config = dict(
    n_head=7,
    n_kv_head=7,
    vocab_size=8192,
    norm='rmsnorm',
    positions='rope',
    rope_base=799.0,
    rope_fraction=0.5,
    attn_scale=0.189,
    init_std_qkv=0.0168,
    lr=0.015,
    lr_head=0.0301,
    grad_clip=0.5,
    decay_shape='linear',
    doc_mask=True,
    dataset='wikipedia_en',
)
Each number is 200 + 20 x the weight over its row's rms, rounded and kept within 0 to 999. Layers, rows and columns count from 0. The size before them is the row's rms in percent of the matrix's.

# layer 7 attention value, 448x448, rms 0.0406, rows 338-366, columns 112-223
128,217,184,248,217,193,181,192,192,227,177,182,186,211,184,204,193,179,205,196,201,194,233,201,231,186,188,213,162,165,188,207,178,212,197,207,199,209,207,211,201,226,208,187,178,231,192,207,188,167,180,200,202,199,187,168,181,197,209,230,194,208,230,161,179,217,177,200,215,208,169,210,220,183,223,222,244,185,202,209,209,170,185,213,170,197,206,230,236,220,242,189,210,193,222,209,194,220,185,216,196,177,217,214,196,196,195,219,205,201,201,199,174
092,228,193,180,193,209,188,215,191,213,217,226,190,234,215,203,240,212,217,195,208,174,171,236,230,212,186,227,243,199,192,145,231,189,186,199,176,205,188,251,236,200,217,224,210,223,232,213,210,211,176,204,206,201,196,188,205,189,209,176,204,228,189,213,183,216,213,172,202,213,176,204,221,184,205,189,181,231,189,212,230,209,187,154,185,196,208,226,155,181,236,193,185,201,180,210,192,189,186,170,194,188,216,208,213,152,184,220,185,170,207,206,205
138,176,202,188,210,188,207,223,221,228,205,211,186,200,206,167,198,218,228,183,215,203,186,227,183,203,200,192,221,173,206,184,227,205,227,209,185,182,196,214,198,204,204,214,208,205,224,176,164,184,203,208,172,197,186,170,212,176,192,231,205,195,211,175,213,239,197,192,211,208,217,213,197,156,200,199,194,188,156,212,183,200,238,208,198,200,167,213,178,196,186,181,185,180,200,210,223,185,212,207,212,212,185,201,227,173,174,202,194,181,193,164,251
126,185,202,176,200,204,206,230,191,237,234,216,196,210,201,212,218,240,215,173,189,201,164,217,191,186,177,233,187,192,210,235,175,215,196,209,145,203,212,202,194,209,213,207,210,187,189,188,212,195,200,226,193,229,173,202,194,194,209,207,189,201,168,248,177,179,197,193,190,209,230,192,183,184,170,201,192,212,190,217,213,186,201,220,209,187,185,203,160,208,170,218,165,188,201,207,219,186,212,161,208,235,199,163,207,220,195,244,214,189,158,204,234
097,215,198,190,205,176,235,186,201,169,216,180,202,206,204,200,204,148,219,179,196,241,178,200,220,229,197,234,214,173,204,230,207,194,211,179,175,165,225,226,159,180,199,198,204,208,197,210,192,223,180,184,189,195,153,207,223,206,216,144,164,186,172,181,212,195,212,194,210,218,203,222,172,192,179,222,213,171,199,193,211,225,185,188,188,195,197,228,245,208,202,216,205,197,179,180,235,200,197,215,218,211,173,225,159,206,259,223,195,197,214,216,195
084,198,194,181,181,207,155,187,200,207,201,188,223,225,205,233,227,193,228,179,198,201,171,217,216,172,214,196,189,190,173,166,218,173,198,196,208,259,190,170,212,219,193,191,226,225,206,146,224,205,215,141,181,210,215,217,194,174,225,200,170,173,199,182,179,199,222,243,211,207,220,215,214,187,210,243,193,209,218,179,183,193,213,224,225,174,186,190,224,202,212,188,223,233,193,172,201,222,194,183,176,169,233,195,237,197,163,233,213,212,202,217,170
104,219,233,211,197,197,228,210,215,220,239,197,174,202,209,154,194,194,186,201,205,207,198,189,187,226,196,203,218,205,208,172,176,201,172,194,178,187,207,186,189,216,188,183,183,188,191,176,218,203,207,183,235,190,206,158,193,191,205,156,199,209,225,181,177,174,147,167,187,207,210,187,233,226,224,198,233,197,199,211,192,204,214,196,184,170,202,212,204,177,206,176,210,180,209,192,248,219,199,201,197,183,202,210,196,221,212,211,156,180,218,203,183
093,211,186,221,212,179,187,243,219,163,224,219,221,233,192,222,198,192,194,192,240,220,200,240,207,218,208,181,190,204,164,236,246,194,183,231,195,217,185,222,213,167,200,200,175,220,200,190,209,173,218,204,172,210,214,189,191,194,238,219,168,180,216,222,189,185,188,195,193,187,163,230,196,214,206,171,227,216,156,200,187,204,207,190,202,229,214,212,166,185,200,201,175,177,176,211,227,181,208,226,200,186,206,226,215,211,156,164,207,196,217,213,230
103,211,218,188,191,171,210,205,173,176,164,222,246,176,182,233,211,181,177,202,198,214,212,190,201,192,200,162,162,201,232,221,177,211,188,186,234,216,213,210,230,215,209,209,187,211,214,223,196,196,240,190,178,203,207,204,160,206,198,213,155,223,195,207,186,200,207,201,180,186,213,222,178,183,172,202,184,167,174,199,218,193,218,212,200,228,194,185,182,181,204,187,233,191,223,206,206,200,175,201,193,216,224,202,207,178,268,176,220,190,217,212,143
089,214,207,195,208,228,198,204,208,184,171,195,201,200,213,185,199,222,204,221,241,259,218,215,241,223,168,174,186,186,177,219,183,217,199,214,178,196,221,241,177,223,197,199,208,160,176,191,228,181,178,223,200,177,179,224,197,156,197,177,193,203,192,179,210,175,202,195,235,182,201,209,202,208,214,215,171,179,197,227,203,185,196,206,221,171,175,209,173,185,219,202,174,206,187,196,230,178,207,195,187,159,199,208,175,226,172,220,192,199,163,191,204
099,160,189,228,216,187,194,185,182,203,201,196,211,185,226,191,184,193,218,220,206,211,235,204,207,200,198,225,223,211,225,209,213,185,202,210,207,230,176,183,202,241,208,226,193,181,225,221,213,220,198,239,159,212,192,190,204,186,204,200,192,197,203,186,183,198,235,227,222,172,192,185,200,242,187,157,199,221,185,200,198,213,196,183,214,214,179,207,197,177,167,175,223,237,206,237,207,202,196,227,188,185,216,170,214,231,183,195,194,224,188,185,200
121,186,193,193,209,243,199,194,172,195,256,233,203,206,182,186,217,220,211,203,203,226,196,207,225,198,210,171,225,210,212,223,134,185,201,179,207,175,201,174,213,216,170,204,213,210,210,223,187,219,225,211,194,221,196,174,193,175,197,194,195,184,230,213,239,173,223,203,203,209,194,199,203,170,203,212,221,222,200,186,256,200,174,160,189,189,206,247,178,226,207,204,214,190,191,224,166,216,203,156,171,201,194,161,247,201,174,220,167,210,199,209,189
098,201,217,209,205,206,196,179,232,199,161,215,184,165,196,212,207,211,169,209,189,208,197,198,183,190,203,205,178,171,187,207,175,175,221,212,227,187,216,175,218,235,204,199,201,240,191,192,200,187,185,187,217,213,237,215,160,194,209,232,174,187,178,157,179,208,165,237,208,177,187,214,206,221,182,195,257,202,216,198,209,212,209,207,175,189,183,217,220,196,198,179,236,185,208,193,216,218,166,218,214,218,148,251,210,181,207,202,222,206,165,209,216
113,174,205,202,218,214,184,192,210,179,225,182,226,192,190,183,201,230,212,256,231,199,188,234,240,205,170,177,219,194,189,208,213,186,210,195,203,176,228,215,163,198,189,205,189,227,213,214,249,199,165,201,203,213,158,185,167,167,210,200,218,172,218,198,204,204,170,213,177,184,209,193,187,186,199,218,211,234,199,171,178,211,241,199,193,199,208,176,186,204,216,191,217,188,199,188,212,178,182,216,222,190,179,180,205,195,180,200,171,174,194,216,220
090,184,226,211,182,192,198,213,201,197,188,188,216,177,201,229,154,178,176,184,228,237,186,206,208,187,235,229,198,171,208,200,226,220,210,202,187,215,223,187,205,190,176,236,212,195,180,230,249,213,220,181,218,210,188,146,222,204,191,252,201,217,192,197,175,187,221,213,200,203,215,206,211,203,160,204,224,208,191,195,187,205,208,185,213,178,208,181,207,218,165,222,236,205,198,235,221,176,169,213,189,206,191,214,195,171,180,248,161,165,189,188,185
098,206,183,220,221,155,205,181,209,195,221,182,188,164,216,220,172,201,191,219,204,204,199,191,182,184,193,219,192,184,224,170,211,198,171,207,226,185,172,173,209,196,198,203,213,180,200,223,211,200,209,213,177,183,224,164,199,167,214,196,182,203,214,185,194,216,202,222,192,201,196,214,198,204,218,215,196,175,186,194,208,208,205,202,200,198,221,201,236,200,174,162,205,165,196,247,231,183,202,194,181,206,245,193,187,206,164,202,179,217,210,232,240
098,151,222,174,172,189,190,212,200,199,209,214,249,195,212,204,175,227,158,184,223,200,180,200,198,201,194,221,196,189,189,203,189,229,208,197,204,188,219,190,217,207,207,206,214,204,208,201,198,188,207,200,192,192,198,170,185,200,231,178,219,219,221,215,184,191,176,207,172,204,220,224,224,190,163,174,210,203,158,211,200,204,194,156,202,178,184,162,234,192,178,218,229,203,182,229,216,181,179,215,187,207,196,163,214,194,173,249,213,193,171,220,174
091,191,171,232,198,202,237,159,201,180,216,201,168,197,219,191,205,177,241,248,199,227,209,180,208,220,233,196,197,200,196,199,160,220,214,189,218,204,197,205,203,201,186,238,169,194,212,202,194,206,166,207,174,181,180,208,222,180,182,199,153,175,169,238,200,184,180,197,223,194,182,214,206,225,197,178,201,193,190,190,207,177,214,202,200,198,157,170,162,208,170,213,193,213,225,177,211,197,198,175,213,206,192,245,189,179,177,208,180,173,228,210,160
090,183,254,224,211,190,184,192,239,177,200,208,169,190,228,212,207,175,217,218,186,223,226,209,202,218,216,221,228,186,233,206,203,198,194,185,210,238,214,213,233,193,206,174,217,180,219,173,223,205,212,187,190,191,172,199,194,175,203,181,212,187,203,247,173,193,179,206,175,195,206,198,221,206,223,179,186,226,189,197,213,195,191,210,199,193,181,217,222,174,170,221,173,195,230,231,235,224,190,210,171,214,190,216,171,204,230,196,191,226,154,238,199
111,203,218,153,172,220,157,215,226,198,190,230,199,180,236,230,225,174,213,232,189,214,227,197,207,224,225,217,207,221,198,206,191,241,190,215,211,166,167,163,221,180,233,179,190,237,206,222,186,224,229,220,196,190,228,167,207,153,190,212,207,147,204,166,181,207,197,214,178,183,182,205,176,227,185,188,191,213,179,237,193,196,167,202,208,173,162,182,182,206,206,205,218,187,214,174,182,198,195,207,199,182,181,209,201,233,184,178,163,200,240,236,158
090,173,215,200,205,148,199,222,212,224,153,183,200,194,175,205,177,191,152,211,192,212,195,197,184,226,175,206,211,177,233,245,167,187,178,202,190,205,199,217,222,198,201,191,183,196,198,188,216,212,185,184,186,215,198,183,210,185,192,196,191,207,199,207,186,254,206,215,177,196,191,190,166,218,199,207,207,230,210,220,212,192,158,194,235,228,205,216,212,203,189,198,178,197,201,176,207,195,187,246,189,170,177,186,150,217,235,213,203,187,198,167,207
097,224,167,212,226,230,225,175,210,189,207,160,199,213,191,196,138,195,198,185,205,192,199,220,196,228,166,160,187,197,207,218,209,170,182,208,204,205,202,242,185,168,178,184,231,211,226,169,193,206,202,168,197,183,222,216,207,198,215,216,219,165,207,185,204,178,194,226,173,186,166,198,174,218,224,201,230,210,193,213,216,196,166,195,193,189,214,230,146,211,210,199,226,197,155,193,198,201,171,199,197,195,209,218,178,180,169,191,168,160,206,193,213
100,246,212,224,190,215,211,220,196,185,170,200,250,165,214,238,185,174,173,216,204,205,182,199,203,201,183,209,190,188,158,192,184,172,197,233,234,201,197,186,269,211,172,188,175,201,229,189,210,206,195,186,211,202,206,234,204,197,202,213,217,199,201,207,178,179,200,201,160,189,191,229,182,231,222,231,194,219,183,208,213,189,198,212,200,183,177,186,219,212,220,201,209,210,180,201,189,188,199,193,155,178,197,176,205,204,197,171,204,216,203,220,204
114,215,266,193,173,211,193,180,225,219,163,220,203,224,194,194,233,183,168,239,200,212,197,187,221,209,175,215,199,171,182,206,199,212,195,194,202,167,178,203,207,178,216,211,210,251,210,212,228,201,203,213,173,246,183,251,198,210,184,253,196,216,200,190,196,182,205,202,203,197,235,171,216,187,197,229,196,201,218,217,198,208,197,220,205,202,187,201,188,210,226,220,195,229,233,247,193,175,179,225,233,226,176,231,196,210,169,164,210,193,173,224,171
101,195,177,178,183,222,194,202,199,186,207,210,211,190,206,205,214,200,198,208,192,214,176,213,221,229,168,165,169,223,164,219,191,230,197,200,196,185,219,172,182,165,190,183,174,175,227,193,188,180,169,209,201,186,206,180,192,182,204,211,204,216,212,224,197,218,195,184,220,192,189,191,224,185,201,195,185,196,212,217,231,195,211,206,195,240,223,233,177,174,221,212,175,184,184,230,227,182,212,199,184,197,202,186,205,228,177,204,160,226,209,183,176
091,210,217,193,207,190,239,172,200,169,193,173,200,202,217,185,206,230,204,182,224,192,215,231,227,165,140,214,219,238,192,210,194,138,218,201,195,170,185,177,184,208,204,218,159,214,220,219,166,205,184,198,166,203,193,166,192,186,208,192,207,229,196,232,197,197,190,182,194,189,204,190,175,231,213,221,204,220,197,203,193,194,189,181,203,184,224,200,227,183,166,197,214,224,182,228,211,161,198,200,194,177,193,212,226,232,201,237,214,202,176,197,206
102,215,178,212,204,191,209,220,185,220,211,223,194,192,219,183,190,201,220,227,199,210,167,207,213,222,204,244,233,216,208,200,204,195,194,230,177,212,198,215,210,181,206,155,183,227,185,188,181,199,227,210,214,202,176,170,202,199,204,202,205,200,215,229,209,179,191,199,222,206,179,210,146,190,195,167,217,185,216,217,226,190,184,197,220,225,190,215,198,181,179,198,206,197,152,166,189,182,197,206,233,195,206,198,193,223,237,217,205,183,225,161,218
123,180,199,233,182,194,177,169,190,218,194,194,229,189,203,226,203,194,210,192,184,211,253,197,176,211,169,221,211,195,209,235,220,186,193,185,227,196,194,204,176,211,207,176,187,194,166,197,198,227,186,180,175,179,224,215,196,207,187,194,192,191,226,226,194,206,190,192,191,211,235,201,218,207,189,163,184,261,200,188,178,208,190,170,196,207,211,216,194,223,199,214,192,216,210,241,182,217,193,179,188,210,188,199,171,190,193,190,191,189,209,207,148
133,201,166,164,191,206,190,163,219,204,225,195,235,197,187,210,195,184,217,206,207,195,197,220,189,190,214,229,238,192,209,170,232,223,194,204,181,202,204,235,195,207,196,210,170,197,189,186,197,226,220,186,194,180,238,199,172,196,199,236,170,206,186,261,201,193,207,227,191,190,212,242,204,219,178,231,135,155,192,209,214,214,229,199,180,223,211,190,201,222,170,242,183,201,209,209,207,219,194,199,191,190,222,196,186,213,211,173,165,233,225,235,190